Weights of a small GPT-style language model, trained from scratch on English Wikipedia.
Training: a variant of SOAP for these matrices, 197M tokens, 6022 steps.
Each number is 200 + 20 x the weight over its row's rms, rounded and kept within 0 to 999. Layers, rows and columns count from 0. The size before them is the row's rms in percent of the matrix's.

# k: layer 19 attention key, 192x192, rms 0.102, rows 147-163, columns 96-191
# q: layer 19 attention query, 192x192, rms 0.101, rows 148-163, columns 96-191
k147,101,180,205,227,207,206,200,214,222,190,191,217,223,182,181,241,209,215,204,221,211,204,215,179,175,214,203,197,202,156,179,182,192,227,172,166,205,194,186,206,165,197,220,219,180,199,174,194,181,222,172,192,188,206,216,180,211,203,182,198,190,203,237,190,150,242,204,187,217,199,195,233,192,199,217,198,219,205,217,198,157,220,152,198,179,231,218,232,177,182,207,227,184,213,212,226,185
q148,097,204,209,165,167,221,188,240,201,202,178,202,209,222,191,188,228,165,179,164,190,202,186,195,221,171,168,185,176,156,171,168,181,208,172,169,175,192,233,139,194,209,268,190,174,201,147,213,209,184,207,181,213,193,182,180,182,194,190,211,218,212,187,169,229,191,178,231,225,193,228,214,209,217,176,182,193,195,215,211,193,151,205,205,200,199,202,174,192,230,193,193,215,213,178,217,165
k148,102,190,210,187,177,200,198,189,178,231,199,194,194,215,242,183,211,216,198,178,181,229,201,212,215,184,212,156,188,189,210,194,205,185,189,208,174,205,212,192,202,202,222,185,221,190,198,238,201,181,196,173,205,186,176,205,184,213,220,194,218,223,220,185,192,209,200,201,192,197,202,225,212,201,154,235,217,222,218,156,211,206,242,207,195,199,210,186,190,211,189,175,220,217,216,226,152
q149,106,221,202,170,191,218,203,236,161,178,203,190,195,195,173,215,213,227,188,213,241,156,208,186,193,193,229,201,178,184,205,220,233,222,194,227,148,163,200,209,208,192,236,212,179,202,195,205,205,156,194,139,210,204,206,157,204,202,178,200,208,177,206,173,192,207,195,210,203,185,218,235,195,175,203,203,208,214,184,190,203,191,231,227,244,167,213,202,196,217,212,200,186,204,201,222,204
k149,109,200,171,176,200,221,202,225,197,180,228,196,215,182,177,219,179,226,192,187,221,189,180,223,190,202,230,153,213,193,209,214,226,210,205,180,179,176,200,213,155,168,202,209,169,178,200,202,186,207,233,191,225,178,205,156,204,191,198,198,183,208,191,173,209,234,237,222,208,214,202,180,196,182,175,240,187,221,210,223,183,196,225,199,163,199,220,211,173,219,193,180,188,195,207,222,225
q150,101,200,192,187,186,234,165,193,172,186,189,203,207,182,182,210,224,196,243,214,180,174,229,212,202,195,178,187,207,194,195,195,234,208,201,224,207,170,202,224,214,169,200,199,197,215,178,258,190,202,169,199,211,209,223,201,205,210,237,193,175,184,197,209,202,218,195,216,186,205,220,169,229,210,245,194,193,175,226,253,217,211,172,205,188,212,170,194,180,185,210,194,209,201,219,213,214
k150,104,253,217,222,202,187,222,191,173,230,187,207,222,190,192,244,195,217,240,200,203,181,218,175,205,220,172,223,178,201,196,189,186,229,212,199,179,188,193,202,224,207,208,198,196,204,229,212,195,239,225,206,176,174,239,206,221,210,198,208,210,212,187,190,192,237,211,196,203,205,205,194,226,197,210,204,217,219,221,218,192,220,210,190,159,197,176,214,215,216,248,197,226,194,217,202,211
q151,097,175,215,182,201,189,249,192,199,211,187,162,204,151,183,208,200,219,173,193,157,210,207,178,198,212,202,202,214,211,210,216,226,188,168,200,227,182,191,194,197,187,223,222,174,199,207,193,182,195,190,174,161,220,203,202,196,195,204,193,193,214,193,216,185,210,231,223,209,192,242,185,191,238,192,182,212,210,211,187,175,202,257,175,189,177,180,223,150,215,193,171,211,198,213,232,185
k151,095,201,215,164,175,229,224,187,195,185,223,167,187,194,185,182,235,231,162,174,188,189,192,190,245,202,200,201,198,203,202,206,219,188,203,205,207,210,195,213,191,204,236,207,199,182,192,190,207,226,210,192,183,215,205,208,206,176,222,209,201,203,221,205,205,237,216,203,175,199,232,227,214,230,168,167,187,208,164,221,205,230,224,209,182,178,170,169,159,193,210,189,199,201,216,159,238
q152,094,157,183,188,207,230,192,218,211,186,193,213,204,186,175,243,181,213,218,201,226,200,203,182,190,209,185,208,193,197,184,189,195,176,181,223,201,179,217,189,202,167,182,175,211,198,239,158,212,188,157,194,232,196,210,189,220,173,201,208,202,219,225,155,190,158,186,177,226,171,203,184,189,223,186,235,205,186,196,236,243,186,175,215,185,165,203,216,235,207,198,162,191,174,224,205,193
k152,094,208,201,215,219,226,218,256,165,182,187,205,188,220,194,211,226,183,209,195,179,217,183,175,179,239,191,205,220,214,175,152,219,199,178,184,174,170,211,186,204,196,212,204,226,194,213,175,227,174,206,190,201,198,223,190,208,170,210,201,187,185,216,208,186,206,174,200,188,152,209,160,214,213,161,214,189,217,206,214,195,202,211,192,202,241,217,158,230,217,193,157,198,210,185,220,208
q153,091,161,203,201,195,200,214,228,179,195,199,205,215,166,184,189,227,189,223,193,187,207,211,249,186,207,171,189,214,219,194,194,230,227,217,198,188,223,191,236,214,217,255,204,216,246,181,214,199,191,169,166,168,190,196,185,208,184,202,230,227,206,206,188,172,207,218,199,213,229,192,229,196,183,190,232,182,179,178,168,184,165,200,209,221,191,194,210,200,210,195,195,208,220,181,196,219
k153,095,220,192,203,191,175,230,221,184,211,209,207,239,187,191,205,234,212,182,172,234,184,206,202,169,191,205,226,208,210,195,212,203,212,207,178,206,191,185,202,201,198,217,209,202,200,177,198,202,230,195,185,203,228,162,206,205,173,221,178,216,198,171,188,213,221,212,211,206,203,184,200,185,214,189,228,201,213,207,146,219,225,229,213,213,218,165,193,203,203,221,172,181,178,205,182,212
q154,091,198,219,226,234,217,180,182,189,184,207,191,191,194,187,221,186,208,178,197,233,210,190,195,188,189,199,202,173,193,224,208,211,222,184,213,192,201,210,211,210,136,254,209,182,230,192,172,228,193,213,201,197,195,208,143,201,213,218,226,223,190,198,219,177,218,167,196,200,203,203,200,187,212,225,229,243,209,221,175,172,184,225,219,181,204,189,196,211,205,222,199,179,221,218,194,198
k154,095,200,188,190,178,209,154,187,218,178,228,167,215,232,195,207,211,180,194,196,240,209,218,186,183,206,182,209,194,169,226,161,199,220,201,170,186,182,173,187,181,201,207,204,202,239,213,178,199,203,202,193,206,203,165,204,209,231,201,207,206,193,160,217,174,195,148,212,222,197,229,181,216,184,201,197,191,218,164,173,176,200,171,204,170,173,210,174,193,199,211,232,188,198,197,206,207
q155,109,197,202,184,177,192,232,205,209,181,167,245,202,222,223,194,218,250,227,211,191,207,175,201,195,216,175,194,236,222,217,221,184,212,179,186,153,172,187,206,202,217,178,191,201,167,228,181,218,206,195,200,197,215,185,180,208,221,191,166,179,203,189,179,181,234,198,168,192,190,204,212,192,204,172,204,211,138,193,192,185,239,215,211,149,191,213,177,195,204,225,203,196,188,240,220,204
k155,101,195,138,197,188,216,226,228,194,189,143,216,198,180,156,218,231,210,185,202,210,168,163,201,208,234,172,196,199,182,188,195,236,211,228,200,204,175,190,179,180,194,214,199,211,219,196,192,212,209,182,188,186,224,207,208,211,210,188,172,161,221,211,213,236,170,186,180,225,197,234,172,183,188,198,219,220,205,220,204,225,239,207,166,204,209,220,189,191,192,196,183,202,224,213,217,182
q156,104,201,218,225,169,210,224,204,212,202,214,221,214,190,210,258,211,198,201,217,148,196,212,183,187,215,207,162,214,215,198,212,165,218,188,194,215,173,216,210,215,210,239,216,209,176,243,191,157,198,167,174,223,202,237,199,229,229,201,189,198,212,219,196,192,213,202,231,199,187,214,202,196,216,198,197,203,160,197,201,230,191,190,142,194,209,179,188,184,198,177,171,195,217,215,170,202
k156,105,212,212,215,209,207,246,202,186,232,224,215,195,196,261,187,200,206,202,203,179,226,254,192,178,217,180,172,178,241,186,194,211,199,209,225,190,189,212,221,205,199,188,182,225,191,239,215,220,213,188,191,225,212,222,207,191,198,236,208,210,202,203,203,201,207,180,204,206,203,181,233,169,215,210,194,187,155,192,204,198,226,229,163,174,228,181,216,199,171,205,192,184,224,158,169,184
q157,109,193,190,218,222,189,210,204,219,180,187,182,195,219,205,223,217,201,199,211,191,222,230,164,218,173,214,184,183,181,223,194,214,198,243,250,183,228,197,208,161,194,203,200,211,180,195,202,213,195,175,228,194,175,195,209,197,178,216,208,179,235,193,198,214,202,193,220,176,193,174,205,183,165,214,137,171,178,201,169,191,215,203,195,191,197,231,197,234,227,222,186,203,209,186,188,193
k157,109,199,191,181,206,190,177,230,234,175,192,168,158,203,202,198,198,238,195,198,195,220,219,202,214,149,212,216,194,202,193,223,194,224,208,240,183,191,221,219,197,185,202,203,220,197,161,216,208,176,185,207,180,209,162,174,204,172,225,194,210,174,201,186,204,205,195,160,179,177,167,207,203,217,202,234,183,150,230,216,173,233,212,229,216,201,192,195,228,212,235,224,196,228,212,190,189
q158,100,230,199,186,177,202,215,222,211,182,208,154,263,201,199,166,200,179,223,185,205,208,210,203,196,228,187,205,223,206,175,174,181,212,220,210,209,201,179,196,210,222,214,242,177,197,217,175,201,205,213,176,209,200,189,237,208,222,211,206,165,216,198,207,175,180,191,195,223,217,175,230,211,160,220,225,159,194,176,229,216,213,178,188,223,215,197,189,164,207,204,187,198,188,196,209,189
k158,101,199,214,141,169,221,192,212,189,210,198,215,197,206,206,193,212,219,222,158,177,206,183,183,179,251,212,169,232,223,220,210,209,221,232,175,220,159,217,213,225,208,195,194,214,190,216,187,196,192,218,164,218,201,195,192,212,182,204,205,199,196,164,215,184,207,192,167,199,185,228,201,212,188,210,211,197,210,195,173,194,211,200,199,187,205,182,197,172,210,191,181,232,163,220,180,192
q159,099,203,203,237,204,215,209,173,216,173,174,165,184,187,197,240,219,215,214,214,190,228,200,199,207,211,198,227,206,198,249,197,209,180,190,218,211,216,204,150,182,196,204,217,183,200,197,221,208,188,217,208,137,213,166,177,180,210,222,179,193,212,250,198,191,199,187,219,212,169,217,190,173,207,213,201,197,218,215,201,199,212,176,215,215,180,213,220,184,217,187,220,186,197,210,204,182
k159,095,158,224,223,184,222,231,183,215,187,183,206,177,194,199,215,191,212,183,247,202,208,205,233,215,174,194,215,184,208,232,186,210,189,190,182,239,182,165,189,195,220,217,192,204,205,185,211,221,209,211,205,193,196,185,199,178,226,204,186,206,204,238,156,156,228,227,215,238,163,233,208,232,195,182,217,198,201,194,226,195,185,185,231,186,195,180,187,180,182,230,215,187,189,192,201,249
q160,112,217,206,205,196,183,174,193,225,170,228,194,193,188,224,173,227,246,227,180,189,207,222,175,203,214,190,209,193,209,235,215,211,191,210,204,207,202,163,135,196,213,228,204,201,176,183,224,204,197,204,207,182,180,193,173,203,207,260,221,181,233,200,207,195,215,198,209,195,206,218,209,184,227,195,177,164,205,189,179,176,205,180,195,213,187,219,226,202,170,202,216,217,179,212,196,189
k160,112,204,189,212,175,189,151,201,202,180,193,174,205,189,223,171,233,215,204,210,185,192,249,208,197,204,186,232,201,188,211,209,217,187,191,218,246,199,215,195,203,206,243,215,184,213,214,180,201,191,204,184,181,191,186,173,215,225,229,217,185,175,196,172,182,205,190,210,215,224,222,203,170,223,187,207,222,194,192,241,155,184,206,222,196,191,217,191,197,176,185,222,177,184,190,205,203
q161,099,186,169,201,200,199,216,173,188,207,208,216,175,167,213,213,186,157,218,172,185,175,203,208,181,211,206,191,166,187,248,201,194,214,236,192,186,222,209,221,181,178,217,229,203,181,171,215,192,198,225,201,176,197,217,204,210,225,194,200,182,186,188,195,202,197,204,205,193,198,208,181,233,215,200,230,192,214,228,203,197,225,224,191,192,195,189,233,243,197,156,179,208,202,206,212,198
k161,104,178,207,201,213,187,190,188,191,207,208,218,172,211,207,200,219,197,192,206,195,169,226,208,189,210,203,209,185,178,220,208,194,200,247,205,199,188,164,198,176,169,199,252,196,182,177,226,160,223,232,211,201,211,219,192,210,228,200,204,193,191,198,210,210,189,187,176,212,187,200,202,224,202,190,206,195,242,206,208,197,208,194,207,173,174,202,200,227,199,154,198,206,189,230,181,203
q162,101,186,197,245,189,202,203,167,182,227,190,210,218,246,195,188,234,198,160,214,194,189,167,201,202,226,214,186,152,160,186,219,215,255,188,203,217,220,240,181,185,226,174,217,207,215,218,196,209,228,193,210,218,189,202,216,183,211,229,205,172,165,220,202,184,204,209,218,189,203,182,201,212,203,169,196,195,221,204,196,214,197,172,214,211,155,194,214,200,192,199,166,190,244,194,197,203
k162,102,201,223,230,202,175,189,192,184,233,196,224,213,179,227,212,173,196,192,217,210,246,189,211,193,220,215,179,202,211,237,224,163,210,218,182,204,222,201,162,185,242,217,206,201,188,203,178,173,222,187,157,193,183,187,210,204,205,195,203,210,196,206,181,221,209,193,173,189,210,224,192,187,199,156,213,180,180,152,179,183,202,188,194,180,180,200,204,184,187,209,176,172,219,183,212,217
q163,113,211,227,165,159,216,214,207,201,208,197,207,214,199,218,191,202,188,201,167,193,197,215,184,262,216,197,222,243,204,177,208,196,172,195,223,229,169,177,181,214,198,196,206,249,196,222,225,221,194,185,200,217,206,195,173,227,200,243,218,186,230,207,215,203,161,214,204,202,187,180,191,241,160,178,202,183,202,197,211,234,221,209,186,199,204,221,186,231,215,174,188,221,170,162,204,158
k163,109,194,223,187,174,195,187,230,179,197,210,207,219,171,199,180,233,192,208,221,204,186,209,196,215,202,211,228,182,217,172,235,193,193,208,211,220,190,187,221,217,211,229,187,213,197,204,189,198,164,194,210,207,201,206,157,216,177,205,216,189,220,180,247,196,151,241,208,218,198,179,217,183,192,217,197,188,204,176,217,216,183,193,233,219,227,220,216,203,243,182,181,183,176,176,232,172